Each number is 128 + 24 x the weight over its row's rms, rounded and kept within 0 to 255. Layers, rows and columns count from 0. Numbers have three digits each. The size before them is the row's rms in percent of the matrix's.

# layer 6 MLP up, 512x128, rms 0.145, rows 270-378, columns 0-127
096:130120104124124147126136152112126143114123107114176175105101137102133119140144066104121135186137127115084105115150141159105158113143138129119147131107147091140114141112144153123072157161132102159146139115106108172121136134163133155186129090104115136185139124116115129143142131141149111082159111095113142175119143105143091125146105157136119116077162193096124113115118119140120143148106
101:152099149068145138137118138180135153132092110142097124103151168118143102137170101117155158133182091104130097146164123091124151103154125123156166142129192130154133115072134114101122112109116090160140089113116124142107150127096099138113167085155126146118137128138164120139138100101097111095162125099142125139167152137126126147169146157145105094129152147144117111111135128121127117127102
109:122118133083144125149125136125146172126133141150108114100118176121102146124149146163132133140129130143124132145149140097161171137129118163152112136122135155111121097111135141095110140083157108139178123161061100155130088192116133089109125102122075161112144130160112108125138098156155157081141133110132112098142122085156142136148133164129108147132118165089102111106125099129083104127103
091:163120118120137140113128125121137115081168104154151151133138158132115135141079114168183106175140137147135116115107111115157137132123086124154165132101113144129109115148183129152133116118134062100136114155108077140101159173136072107159147095134136132130145093124103087139172152147127123117143142087089110128132115140084108111126110136124145153112181166127106138117133141140095117125115
089:099109143127101177137118101163103121132095128157149114125142092136165182109101136122176179105080144137125125109122112146142140119099084117169121156133120089125121132119091120143149155101122090123091183127070137142136122105122137107147188172081103107139121130128130133128127139111151131078121095166111125152148103124119100134123123170119163143112130172107134137132126115127130119163130
105:152146148159131116126098099154162097137142147093123132114144164067133143129119164122131126138087111113158119148157124112133114108107135144108082145089134134139199085144154136093139112102116125132093160161180124128114121117090154102162093120128147125139127145124110112133103139152112079177126115159115142152157128143088101142101088139124166148152137104109111149085140120130091092135144
111:132155139091121097104121119139149137129050135132110169139101142116144134151093130153156125146149098169148103171139071152170164104114096128134157139142120132122153098151095140085116129121088120152130154133140101140108165119169137141090122135136119135134117076133149125135148096113097102160092107140143124140091105079097099158167118140156161128105139134146126150134144114157086130117143
125:097141123122121132117148146100134096159113153174126157130113161140143130146145177124120152125125094155107113132123075157127142082118116123151113168120138096167153102140109129044097104143143118130126118140170114113107142201164121100138109124113129135121140141136152112125084147063167109109136137102121135157110162113140133121137142161142165133105133151123139114080128133091093115122116
103:148123095110121108164169119102117160140120132097131123094141162112127117118125114138103120153137161128130101140125102138138128083144150116167162172107129111155152120081105197128103113164138059142152101161131125123140141118104138102175150162120128125148106093151121140165094132065126090138145126113144106121156092125121122134164089110143096110099149131081159120126144113110120152147129
098:116098087139129139140138104095095153188157106130127122113147107141136167114106133143119143146189101131084127115173107133143173142120087140078148099156150151130169134118150140073156084097152136100137116117124123131159165140112094165116141102137104125108155158120115120101137168127175151138103128134160101132134141103165156120107128134125127123132107099131106139171122123086096128112151
097:170145128126118133105124105148142079169164139167100162121158120127126133117099099120157140102098107145094103200164075152091107134143127119117093101084130146155152166158153134118143109053130130109143167131123112117135142102105155157133134140139152122107100112146129140144125140142117111115135138144156091130099130137071108110110139134133140169127126109130166147076138132149122132157112
092:132113140145129142107125170153120146160128155127121146110155115084176150143069110158128144118085170090138127123138100110163147141177152133155101104124128152090132153121120147119113126091120105168148159151159081110106110136122144146145151143100137067107140163133151149122119104137121106141149104091100133107136106118125109145140078121127131087105176099128135140142114098109079101162126
117:101136119132147127159109144119124090169108124094156124122098127128174108135119116117109115122184094147126128108128094134148171097117102125138158151108168103157136111094094131103121122134170153126151120092121074153087127189098143136114131150158103159141161130119152160153085117142104111133164093134153142135093114104093117120157164118180111105142128148123121144157136173152106116112107
117:140154088081123157140144113133129097113113157151155144166145169146153127121150149106147121085136119105142125130145052104126151106122108119150126151055183112107161124149101117103113093156146165105154133154135130110128097139171155152095113122128124117102108141116107111133131130083174132137122125125115131105112131139098145153131111143149164092087127124130105101139129187129092144102138
108:148083131140160116163128142136150138109109131137141128133132141119163100137142140152139092087141121115118078161137102127132135079144143153089180110078155125147148111136114112119114170119133128124106118131161090111116120130091123195164152156143117160170146131149111103142143116157110157083115144094160155111091123145140092133126166112120147143132126128082156120128128113113064086105129
092:080158145118125099116152078141150156111160176121147085143142139134177115142131085121100096147182134152143130141134111156169092136142144082102112114108123099119163164084122143125143152128155117165098145150138121134143101147147082139165167118145114149141126158091129138138088118112103129137103119157141075151111135134100147128157136101137120106098109121070138137140122137105147123136155
107:120129091127169153164105149110148119168116119122128153144133117113174154106111165171088124129167111109110119149149099127116140138118146098178116139091122120132144097115129152122103114164100139160122155126125128109118130105078167140151134157112132172148085088154128146106100155104117175116091114147104131086094120108095154141143110171136181111093119122137122155150153159169141146117120
091:136144141118113135128123106127141153144139131127129103134123156133128134136083127144118137128172163127139149172110081133138130106088142114112147149159131125152161087113171125119138163121124086155145132069132124131154149118126139091126156201121132127143129104140129112110083067154128170112110125115107110111121146091136113130143136162107146067164105161112119139092118090064110108098150
113:172123131115089101174113155160119122138134158147128137093131135087138150156149093159178173118113122143108107120169136144157135112131071140128128143103144165173116115136126148124113133141152080096147146138131109107121147128173135138102126144160130136099150136160114099165109092156122082129146104089103135080137146154122096117145143106128128083103152141145146172142153140114112135174100
101:109076099079177103141173137134120148125112127127121134071138160117140167161152096137149130162164102103112147136146123125134192131155147119095097161140139086154118106143122160133132107133140094139138132145134082151134126174097090142141165113120133124112144130146124079187134129088165132091153127131116113134107140101120130143107101141159092124119146160145092129116152115149126122113106
091:156117115116098106130154126151107144123122147128141114119166131150084132130130143119104140155103161122140078170125139171135133126122108113109173108149116150102116162118114155117137098093112127151108085149148127140156143112125089100102170108140111126120097134162067137120140140166105093170138143124136057129143134117103082133131128126123142137156164093092148140085101127141094178171144
090:152136101096116154137130205113083146110120168155127137088148111122112159168115116120129112099127145100104102138098129126123148121166164113150134133141162098158137134101108162138074086142138140153156114156163108112050148109143082142155145146123140163132180146090159115096130125107109136118130106154131088149141146119124145124116118143127095140100122152116112108123098141148126118140101
100:168154108131176098126152064138098147123122130124101067135116143098151132173147134150142126132120159140104107137171078087110100094130107112140140149103137100172120137144149158121110117134165119120122146134120132129118168151155166120140118139179104127120144133118131075118117130080074109148095146115099136111094127116126091172142137136137139091144132117150090115102119139129173130142120
099:122114086151169119090115116163147067137139116135106116137116124124161129087109161133109125141186129132133120141142114106120159093146103159136112132063126096116110162111133149117144124103093133154096126127112134139096156186107088139118156088119119145155150142140122130145122175096150130132155096137090133110123103139057136127103097128134147122112166131151166164110127132137117163156138
092:162161131092115073082139087102174147171119103161105125166124116127098133117091136135134107149191125133109125140120126154119148124120135136128135139139139150167125137169142101114158163103117116141113150116101133146133131174147150136115172108156133134135103133164141105154121146113119120080072112097127131106120117137138109111089126159153140066104186120128118145122088111137119124152167
117:129109114118178113102083087128159149133115152138136147122097176114114117134129159139122095155125126181101088104102061130116127146174107135138121145117152125095152119115124127110150160156121061169144095107106100135157121128155102161137139123115131145159105115165131161107107160124143128106115129084100132146103127092132133126155129147120162108150160096134126153163139119097101123120177
113:114076133079151125141152114161113147125150165143148129107167109129106175142117099142101122124132187100106113154159135122116128140122089130135136139109139140172161161129076131135127115140156107128119099132110118187136102142122088135167122120121078115111110122151121108150120104103133147126109117091147092108155180134123138150086087086163128114139169098110162110141142147108110131153098
103:075132139077106078140153094121153112148155182096134139151132134128156174125101143091121136147141094131133147114147136110137132138106095091119137160114114146148111091151138124116099119150177116140160129102195145132155133153139102119160121132125116132136105126112144154102096072136118093122133111150100133121140137086146095189158134145143083169147139139135138130113129111096124141105158
116:091115122132132141145159145091159073134112137123168163125103105146163167137106132111155161171125103123113083125161110080156160094156094110107143142120167123136115112148134110094131109131092156072145128120101094174101171141146110167110105095119109097109111127137121119173124100131105119152141107074159157107126139114141140141103126154178121135125136136118119130105154105120149112128137
103:173123089144156136109129124153143084138135171089092109104119157119176105116144134116113122082131138157149104098184121138147181116124140135135129162107125137104161137133130135146117144140108129118185136151117138112125099166093112130164140138135094162089122125143128139179143102123142122136091053128108136131121158095085113105166104137150127107121121145162125088140137119114148086140134
099:108169093149123151136096066121142112157138086111130118112141103102136163103123076160153132144140128128080145108122124139113130137166107166093125124086122106140108100126124150129122101095180151077120108132169151123098128198138143132166133128106149153170097121131165146164095149121155122125131118125141124105141099094089131117093128139118146141121109167147126145108129146146099089133121
087:093124122131129162126143116140153137119127177142150051122102161146117129123092157086134191102132143159089135087098105137097110126116128100093124116141148151126112126163110118130109119108131134132147168143115111142148147135125109169116130093103135102148094152169163084136097127120168158111151138105078105134108147136148144116111178159159150099156138114133150138128127126091118123088155
091:159141132101188137174156158099101136154110144117147128118158122116111091148145155134189146093075126100150135094134131129146127099102137107133128150145174096170106095126108166099098119143127139129135134124157105133128139119120154103114109130139141160112119096175128146111139156163106140128117116087101164105065125135159101149168150157113103124114140142128097140075113128098113125125117
095:141128158099110125138115102115103153140117146138157130098149121097095176149115154138091133165140100143135111123130141145130131103103143125181114107124110184132157155155118152138095103114146107129117102156160123149120100160146085102155115122122089127126139136125105079150157154121159127105130142151147077114126130068112083145116144151091165122148180132130163146100132118090138184108121
099:135154152132163123103151086127119139118119136101138151120166102138096132147079123140156152111115119099132100162153110146121105096099124108151127155161101153107154141104114108128134112112131097094113143156074129117118103136144151154130127206140102175147090125127137117119129158102158100093107137099088099082105133100096117153117165121148162117141131116115141141132180099125103181138133
099:152120077068133106152131136108124119147095146157136146157142114132094076167155131163149164088140137150147121141127130178150181099143108087153128128118145126120097133136105142136104153157093134119141083174126115139144124134131171147116141107089114172162173104138133121113126140110132105130148139079082116152092134129102117151151134100154122105105108136096128150114094125123104166123121
104:115109095096155084153125144090073123121126127124129134138150138119163094111128156120176100102088134136104106143109136108120133137129129171154173145120107087132099131146128177075150115157106115164162144143120102106133095133100121167124116114131084124125100091113151110122136200127162161166135132090126103120126137141165121148148127119141164144101111120134129125143193146097124135124132
096:162127131088129134092149100128164111142125117087100126142149108140107108137124118154143145133194165150124083119143128138173135097107113080137129164145114168122168143139135112111141125138131147105074130149091100107128141162096167165166137114169133127103088134174134115148112171104134119107095131107152112145125115136117117096143090160132156114142161115125159174125140106106091112143146
105:085136081117143122162183052115167109175122120136132146102163177137138138117120148125128120158119147174101154155124088121140167098128127141183142129110109106142157126163114124106110142095119135143153158119137088136109133154129129142138112154155122116121093152130119119142105125061137088126110081133137103162101115153113114130122170123107147138131105085101099118127144120118149142114136
105:093122066139116152120162124077136144139131143132128117166100130134165107105149165069152107116134116144127133133151115093140145103136118114099147143123141121168132136128124160090124163115122133107161163127152128172085162122114108115120102136145111126122092091173136122120122164106155145116062145137149114155122136069150116130153157136091173121138133161104104139117184141094122138118130
099:154118098151176164094106150098165137122100122159125122145135130142119095134101146149133143152129141123171113089152110109131126122133155076157157165131152134140153065128125127094136096128080120144096156133136108118137113135071133159134136127182139158131130093142117133128074098125159118078107102131139134109103100117121123102160163138121143152135159144118122132147134110153093148189105
100:123090152097162097094100103115124160127098167133136119140157129076132140153154183165173104140188133145115105123094141112118108127107111144128140151138171104103118129138068138147136103132110122093127122138124116140144116190085090130136160130118100176100117115148107096135139162114123130114109147114125091120107161136141141132125150139126108146195120137113114131093098118133123145167138
089:102083106106136160121120168142095111131135145147158106136106123142107086163166106126120128105181128123125122115129131094128156128119162115148134107138168102113143115160158125117105127109141087140161123138132090185123158123128144129134127135145133138128146137183118095124125109144132119107130128075106159095115157157144155132150128211125109119174124197102102141110149116140141135140079
094:109112075122178146135131097119137121161106147124152101114113122131157110169126124141122133142177108150106147131132071130158106086138143120095127117129156152108147127127130120133097126130209139159121115111164111123115144156122099135185143107114114143154153106123140143148087130164187076100093105111123144093143106152096165120124088108140145099107147119159100147130122119120129161139119
101:121120117138113115145121114093100171119131172167146135149152139127143171131114139121118149127144112146108149161159127090110140158138123111180128127131152140093217119132115137120142113163081110136134138120089109133146067151129102149124083083137077136134066144123131085113080099103155164112130134140159093137112113130117149131124153151122124150164119098102117150147141109126128130132137
102:141087133100154087134133122132140133116170127107159069046102114174096162138138126160182126105143124091136104147126119143140117160081118106128092140145144145151117143103140140136151169128135137102115102137075082115134110124121106121122169096134128129192139150120114115133151149152148126136138135134087130101102115125157155112127143152110124119134188128146104143114114136157145093132118
098:137137094145154136131152112149101134154109166124129123086189160098124132098153124151159145129126137138084119128138101082113114153122133128117139129127161151152140153145095157110144112131190132120104156143109130124083156103123076110120085138147078129141091090113108085117144157122155117173117122123117140103128174081091108109111089144145156113166102149152131152122114154126148107118111
087:131147074124104146088116108152116114125129159129143104113129114135109153110102155114130123111159111162141124159122121130108121147159075141091111118099097114117147174140142133128168147087135176128075140136111116127125152155100090146116176130140131129153104130096102139114134158129171118147078145152110065108109153137129093117112151133104203096129112137166140161154133107139113130108143
092:142115140127141132126164173114122108097142134138136132088154135096122163171143116117117116080113140128108095133130126115153174104083123121177095133094145098187127134141134161150117122142155129133142166150145098098110093123124138085140123170158129143113155124136125102121128089120098126147140117088115145115102117136099118141131123178139132156151140189120097127072159152139161138140068
108:149142114111151111174147137113080129119103145151170103130125177082114097147145130120091131092115113157133128130166101101140140117165133114210151154136100146132145113123140081117147127099121114134128158137103129149088107161127131133108131160163089149101160123091099108129130109106107091112154150082114147152127151122147141163131172124142144136137110145108113121121125129140077117179105
091:133128109145155105117132123136101097127131131151162094105146168128124148134104143085151128139126152143148131128162124109128130107128115145082119125141114079149126143133138184139095091084197154076107162129118148129106140164151129162128092145189108158142145111163088137131125152093085087138140090118102111106143097112086109138091111102149120098132165136142133110101121141130108120136120
090:109119145083150131130137108138139160116109180123095124102105084140132160120085130148094114159149101146131131138122096147104149108175110142107116115140132113149172098153103155132170138093137120155131141156098136131165091131086129143113120162182143119133110180139130107128113149082142148091150087158100106106097092124132088155129124158163124124091146113122122114160146142122111105143170
085:103158103099110076120117136105151145117117157135121135129123091123123104101113128075146131135143114125158116113129089153161110155139129127135128157152115162135193106131122175116129133130122131075121153144139104174174110118078161130146114122115110124152084119139083149139089131146091121092140142103168135130102107088132112114186179129079174109137139125126136131143146104108135147131126
094:110075147155140096122147091112108146137083117100116099124138155126129153107135101155119175108158100118065148138155126142142136124128154103145139138120169141122147155101131106118106084137183134146125119131135110171104138129175092184183137083131064131152119119126113109119112139145113137111153155105136132116131121112115126133099111103164113101129150129122177143168081130127130109149134
100:151127144117177160135110138156131119133107104095175127149152171127137138128151116181113147123128107116119134138146152134135155152097103084152142148136132115103142092166122131128126108151104110164112120107137063180116112158140131141099143100164115135080143139116111116091134098134105140118111095065117162121115110096095080146126121184103166103091154130127127137155134151096105130136133
105:105109125136138142123115170117119107111124162152160115128137132112154150140116127135090110112203111146110079143154130115105135179117133132137156121145143135106108128136143109100147131108109114147108071079139120135127163097140090177121135180148130152106117142140106136131145157137116119122096151111122105134109178073123103132161155114102133161175167158094157152137144120105072140126107
105:126139129125121128135107162161122131141091118097111123121158094090152134153103124121159118142091154123128111129145144099103122150127085134117150111115109155127140155117149119104167129061173146115167153147143104136161130137124120093155172120127113137133125167125118116094138131091154104149107115117126138142125094107116153196115190101155087136126116111134126164115099115134047166131144
099:137143115151146112106107096091134091161160128122132078076110164145123106142115137104085140092157145122155108196128105147151131125099148109089091133107150076112130158132160119130101117135133104124129125143147137150152102121140171104171152123158156146142169102111091109162121154135125130100166134123121089111138119107092126135119155120145165124126144135141102164086106129109131166108090
099:164116133111134160124070125099140083107138130124106129116116124111169174162137138164144128142158167117139135131128145129138147138137114143151144103107131132159124167139123144131151117102167073133133148159100117138087116144116116144135141112100116174093185178120148111169106093104126117147146102111104161115143138127125119138109119120156109081121146144069127171076102112101107087155132
087:158125082169142140114098141116102120134148126153127150100167103145086151152099123139143146115096116120146108081117108118138138091108142136146135166118117110146118175142116156126162138144116136157132081123163122099123130163184159170154100100116101141131150093108134139172151132109089102128073131136123096121162111148157142118078141144114128128112171107127184133139115142090118159140111
099:115120076154149113114139145171114136169099120127145112136107147114151134137112116094163174113151169127093122139132094113144145148155156121092142136100133150144170132151120078094115149076167110106167124135162139157162142158123119124104137152120089106120136102131137155200099139105170119069109122124114116128121170140110115139105134120150067125101149126118153144140126136114104139126115
099:139168145116155125088117106126115111150148164145103114146136139140178120127124174128142134112156130091106140125190099094118150115157122145105150111109115134154118149101149148095106110106118143114101117112124107144138150157126158152096089108173101167152143147104089112137164142073135109099087124106081133133097139098132124124126123111126118127178133109155107159059145168131150143131148
104:148149121129130115105171167150074134127121134140163136123112121099124128136103087110150087075095113152107113109138098181154142136135094147148149111150108085154164083131115152118089125135139113164113154114141083121107151102113142110178133146170142100165113133094114137119138147160083101120149116111152132131076151103130116125165086142126156112110168111098134125132131145136130108160140
091:127109108125129132161111149126148130126102110167099115096113110169154192113106102163110204114171113115094128131126117144157156066162107098135132158141185082148158072110110128132124140152129106166130122106149100142099161125120123106144127136146125126128128112114146123150126125102141141070099143096136150116148155106148130129104129115130128109111135103098158152149114115123171126146098
110:167115118134072110120116107115142106135133149088084137128091137118132169126123166090112111130137108173138117098154093117142142125095086169114114147067118159089135132143157133119113121163156109136090136137125110131154136131158125114188127088140146126126084179115115139174133142133133123107120092134143094153090146136126142159110121117134111124158119109090153169121176104125132169116142
118:151129129117150146125102122134123134171107134153153098127126195084171150146123151130152152128167137116112100104140116108108165118124106109118098138116175139147176080119121127113127135138135084117139101085131077175121149164148126157117110172119125144133165119120109133144112095143125126109102150075137149148111141100101123128156165110112121085146097150104093126136153186112097121149128
095:151122166124116122132146094108176132114139104107091078086130135155118159138118129103140144123159105146072112114156117140121145131130142126136126158144132127158185116140153115132177146123107112149129173134134082095198058144146094123142131129113101079086115126140130093121130096123130132073145141106102161114099134092113140132140116173154144118115131109148139157118138134105143129113138
091:155151146077112088108118112171096119123121136109122120076141106137094082137158116134104120109153121141153090160143133108133121139169145108146125117098109157115152144062129108138151109136104133118133118143122129153171196149105084165160130139126165155135139124116076100107158189141132109149138171157135126151128140129135129110122141070140140098114121090094133115124119135124113121120113
101:134093145133135102112169137119090095155141111152131126075115125119150115129131099168128122099116120142118104139189126101165146080114126116146129126133141143177142129133143172118146108105164148069146126175096129142078125116111128131128136183115114116119171126103110117135170178134095140081135086113130073132110130150128143112111096143152119131153130139138122162100129118140110138180121
103:163119113130116117147095122147129128152159136158098167099161119132101157126104130104153140080124120125105151134147109143129114125142139114119112155101123128156148163099125118149118155070114146123144161155138115118138151175065127114138182157159140154118102096081121129159126128153132120112108117127127138137124130111080123111108121132189158094075143174114136153060153146147129165138125
105:126138123124143106191158161100105113133128156130206155104142104111125110132114105149145111119111121137153100145148137066146116142155124077152144125130164110159115136113112092103089122145161130125159140158162127142112154183127135138145145146155090130069148103109088126149127105106124150152094124109094135098138123103070137130121104129153135111123121138135109143075135162117149141117135
099:093086112119099138150142140180111143126113188125114116081180112131119115153136135114137096120138135130101113171168158118112124118129136095143114163116123151131119170116098151143116086100128116115118116166105114163143112099106112113169113135125082158137118124141112113125167138114126132169095170123139156138130179126133115169085119126142112108188076117120161159122133158097122133118104
099:124124081125123109114126167140151150150091165153131167149144147140126152185121141136123092115132103132125118106157108147108167124139128124112167115061099171125150118143123135110123155084155103133130119129119119155132144115145087139116115150140084152150158144150092116100154128110141112190108086145165098133159143152086147157137128096166114087105148110104106138142125143132116096089152
095:107121096102151138113143101112119110144146124156144103113125186132137154134102143153140168113155133120129147174122098088151142106133127114154147135138152150129126119099114134136124133109104136151121148124114156131114134115162164145157189104130120123100179106146160145181150098093126047091059122125091123136147134135097150142118111135151119078137146107126128140118149164093137105092125
090:102114109150113156133142127135140155133142132070121108111113097137077171168164175137161160116120112135098129145135118129154095124190133136087145124092125127143158132095119119141094103162134166103156164125178130121159127186115167145142122119124151164139120111109159064128151145115140099110104118162119126114089128086117134116109117148142130101085110115158143126128125109131108125096118
102:094132147145121106067121116133108144136128133086160103139147156059183124085140126104107152151149138120090148132173076101115133169133146110149132173119126149148137134173137100105173115090087108103127151132131120159095113118124132146132109113156108146129139140126100113129108181120079134121114125145107096131145136137144137163142176131140141169157085100126109116124149138119152136129144
099:097086113131111134146168089148148132129143108118166095130111137107132162149131136127127151184148177149086129124134119123127119072127079118122132158129100153166127119111122124125164135093133138089118124146121130129163155118124111130149106131134106094127099151121101091203132095141115109121097159145129145169142151111136131117113174111085153148157139098054157156114134123125142144139116
089:164153106114181148136128092134161118155115100114122108144157153091174166159112148139176157142152153107110112063122137143088126121097125150160159114142136127126094117127175136120101143084126124124120109101140126126089180126098137139144137121150075195094135128137134136129102126132118131130096108109089112131163110114104123145108068108155139107108110153129144122138096140109135128140121
114:110110147077152139141170099186115142157138171112124165140120147095097113146095151128114164131182101145123081130142108108126170097141078110124142156116171147151122142117112164124137123151114147121125076098115108119121142121096124148137136134159111159117113134127134109115105135107181162101091128129129154124116163115147125134099083176119139114126099133091107125145176140105097116106113
097:129159116161131079108145123146152109129117189140133122128166136133092115101116117122113143152103122137152137127151087116136131136157095085123148119139138191143138154150131101127142117134132140070140128157111124122139169144158080145160161136117163116088086138109102109168174135117122113162130058115168110138112125117084116119129147120106126127128151113091134143104104147068122133132157
092:136132172132094134108093128167134090179125136160074171114147107121103163154119131136160134109131135137119130147139144147132110136116092136155100135105117188107131139147128135145165153060127137052132130127112123157117132147129103110125143192122133104097116134149134117123102121119112134125117126146127098124130108133127109112104140166192114143148102207137129165122139097138129132120119
096:152091141083154148141116115105143146165124132122102152079168168056124124156161117127121138140107117130145116156118133152136116143151101123151102134148154099151119152107148090121111101086138101113121186161155099150117107168144145124125104151135152149109149119144130122145161117138099112164100153090100137157095158127108146134106110129163113105109121127128098133092142098160109184094151
113:143107159103144133122086175150158119149108096087134153157131130127120146144127113140107146136167107145099116111142134153122154196138150132128133151124111098121134064116131133104127171119129105177081106079141101132124137128108159197115117104139109124137115124144063142149101092095136157128102082105134140118110098141135119122168148141118154127124107147135170137128133125145078132118116
095:130079115137095121130110144165128092141119132126137161151137127132152153114143117099114124121187114125136121144155116158115151166157126156106098142122163086172142127142118121140170124137121116146111123131066102096177150132132104151125169113116134100171090160122166140108140144138125159099147105140152101146083112141174100128144094131103098094104118131079107100145142153084122108160140
107:131147109078145096106142079079130153131116149143080119138100121153113137112148154146129164131151151142120107118115079157128142094191147133127125138130114098107132084114113168084167140103124131112128116125116097163164111143181106138144176100193129131096115134145126127132121103083122149144132116114123117123092094126164133159156136116156147143121138100100159132137152124102108124150097
103:138122091126137111123114090091098120129151167151078128105090145133170134173128149118130108125146139139145112132197067127128123067130111097134102133136129130109175146097109146095167119123141086120161142155099135129139144141098109136162117155134125113128108101129139128151142128121121117128109139133137095118112127109150074147101177118128183145117139090117128095116181120121137178150111
091:147125139150100091121132140123139136151120140131138142124148172102100084129115091136128131110141115147101137096154087151113163119139097092103131155124119099119116156142157152147157145135125097180122162137170141111093124114124093129139169150154144151141106134124112154130091099102064135091159132143165154138090178169126125137127153118089144158099081112086156095164134136122150148143129
086:116137128120128134073157153110163161108120164156103154113135101109105166115063124123113120176160131166141130129109143092162114143175129132116139095073126145102135160129105145156171110115137145176121108146122115082126158081122115127132143117146158117144093105149167127087077150112138146134116102130116076079101114128144117138149123157131107127141135118161130153138121140102134152122135
107:103106118121120105106180155105125150169144124142134123158142129130158134133149120119174169123178144146115145107156128092127170097143123136128146130109177140153143108130144117096101140138106113133164137151128140163118155160113120136107136093095106173149101136162142099143167144106149136109076113067121125142088131114111112162107107139162159097114125082136106124149131090102153135070131
098:195134153140110140116131133170157121102117121112152171134146100111141129112098119150128159147113141157085070188125116138156143165132107166157135145065132094124144106127103136130170115134135102143164126117085137102097154103142112180155127147149139088124104128124117128108130155101090091132150060140128111098118108116137126115125148156108147113129141122109131121108135137126128172154133
092:095096130147142147112112108158110135167147138143122132156125150145074130098110123106111126116118132087083138123127108125159122093141139148099091101137181191140142121127091169095158150118154145133117145137074136193154169122122162136134115129155123135115144135160146070123157128123132132105135104133131148105128174134080121114092150169110138117149147143119131112090119163100097116127114
103:126134111119115095105129119130132115141117084125114142101125176108133135104142126187143162153194122129154126135137115118138164134135097185077135123084124157140134105142099126111182170091117119115100125139109142129128118118115151143133103100164135123168078124143119152152112172117112122108140135124119098123095138103138127169109160097081136125123121115095134157157134167127061121149155
094:160129144124129089115091122152180087146084159087170100129188158129119128142141133168124120124122131107122133117134121040153131137102137088107178135141133115093110129152124139133137087149138119121170107154126120094143131098118140129133079101149128100148145151143128125138115081175107132147137112117096096153113146123152101121144098149128159107133146113112159121132130126116086101160113
107:145148129119128109126161123147134123112132119131152146115169092078121107127075126121118091117125139170129095151123124163143165153109114132156112148094112095144144152164111146129135134171089151171104154114125086111132100132140130123170109124138145113122096127096096109148111137102130156126105078106176115140081137097103116135160100156117149160101120192117125140104178100143145130153165
102:113098140110134130112109104131118122174144135147121132124145109116152104167101133131129124094141169110144106119110105110114095129120105152100110112122130140099208135102117116128130113151176116124143147154124149168164119148136102187194151140101142111173076137149114134156159128146123135134123145112125155115145135116143083122120068080146133148122096135076118146115111122097158123128174
090:158130100084150092135119148127136175128150105123145133092128160090101129136142118118138173121077103109133099131150141155155100169133156114136122126141137127116130088111112145132129133145175145108103164145164070150132123142136199104136129138171078118129134093124108109130150118089128104124126176090075101132124131144123127174118115109113114089137123143139106119087149116099142146117094
091:121108143180146109148126126123094149135109125128140071114131134078104152098146133078139160155145133141109156156149107119117122124113128143130155142131107110091129139115136128137153149098136144108119109171116158105107133126142118126194125141163130111137140116136089087148098149117147107083176153129103157142114144136123115166064124157085170166160099115122125116069107121104131122167114
100:151122157122101091109118133126142083174164119124142079094136136085144160106124102147124137102103168108118151151114105167124144129148100096124148141090098157162187140116138141122148103137145145127156105154146115110108099152127108177167139139153143118173116166120091122143108166126141136128117119170097119162133116139130074145071165094150113129101120116128141135150105130111094110128121
099:128074089112164110139087138130133145122137139142159130143106153115166156175125150124138157107150176156151099112124095106108115100131149139142151140129176105133125129134137137133161115130165087162112090082150129097155124122117119144118115131112072139108173118130102136098140124119147100082149132154091136122112196099101122123110156142113185140123122168118165133114134113125093147104116
101:123077124132136125107114138148107144158130155129142145150139164134124132132143152093131072123117119090129107077160077162170135085138114086162105141092144101127163141183148145101090100131142101122133147133148112164131148146087125154129106133112079113127154150120106133106106170080102169118149131099128136156139119109119139122140122149109123166155105135086143103162148119122145175128119
105:147146105108137117147083104112145105130129140112149101144107179089162161206136107138135162119130144137099112164147121109134164086105165101111133124132131093141156129134086119098117094155148139146141118101118054130093153146148133140130147114144104136097130124158138129139124110098123122120100126144093141128128163075141146137081094110154149140112146105132141104097132181137117165147134
104:140142139143141126130125091125110148145110132137091159103116120126140159120085154102139129174132137131131127166121129113164154108070095127171167159086127145131141132157121110126133138118113095142123124066126133147177102144157148127135110155123126150111110177170136094129158124127133129107120164110117158096121140066148148125149171115104122104124162164079145112133178112099084102129152
099:122116120094127117127160122126123134124172138101132105086112182128115172130139116132155125136141138088086106121130136135151160155143093115100127164125099173124142145141121102138132110113145154121126141109093090148128111187138131134124165099114074127112167152076133125151109180115145140163138097145124126151117135123152150134108103093182133132119127114084118129119112175081067135140103
101:133149149139163096145119119126126109124139145109128095098134148156156097142129135083144185136149108154112059121133155091111126131171111149132192104095130130162106105138144113121157139099169127098124116169105110151112091169137105132107137159168121124144114148135098122127108110111146116091119112180104113114132109124139079139112136086133144133108138124102142185128117134133193135136123
104:126149115075150133142160177114070130148100147107165156129127118115166119145115138135175158158101136128137111168134145121145138149157168099161090134110149119149098120104109152107130130091109105112145133114159124097096114125107157086117149148154132116116130096125062140112114107140076096144051126120125118119104104126121135138130133109128132093140171143115111132097165133146144116133093
099:135140128142136161131125150107119169168123139135105108133127157148119148199144092145157145086105141137108094103162143142111151075114158131133066146133148124101171101143151098123088107134140094109123084150148116130114132113134109102146135127148167133114149125131123154139109121127110113157127091093093070151146110124109143132185145114086129110093126146137116119098101161158114158150105
092:131099123158083154130126110138136087108105145092130108142117111132127134092171130157117216139125134131130149101101157135128128129123122065140127147110145080169143122120122158134089137139120122133120103123135128147123128151136105140137117156152147118115102142110127143182179161093126095120128093113177150132117155122113128131151074170138139182125127135092148139145149164118129080164117
095:130112088132150078082182091175130100125095118155087116155186164142151149138073106130113087171152124127116114136128108103111150124109102132107134114104115142141109152108146121129128119110115140146104150138144137134123173143115093148141138145190097126153125149122125092163152151112130177171104114122119136136103112143128157122099095124132153129115143093116148131161120162121086123127093
104:108127149109127134168110138147127117156114167140122078089139182098178117132116151169143160158127170129116088106103112102116104117167125132130108146094118103118119176144121124103117150111141055110151130146123104104131117106129126151126118145116150104133155156117135110145130132069135133145178104127136132124124175107101103179122102122144108137158119116136171141117124146106064166131127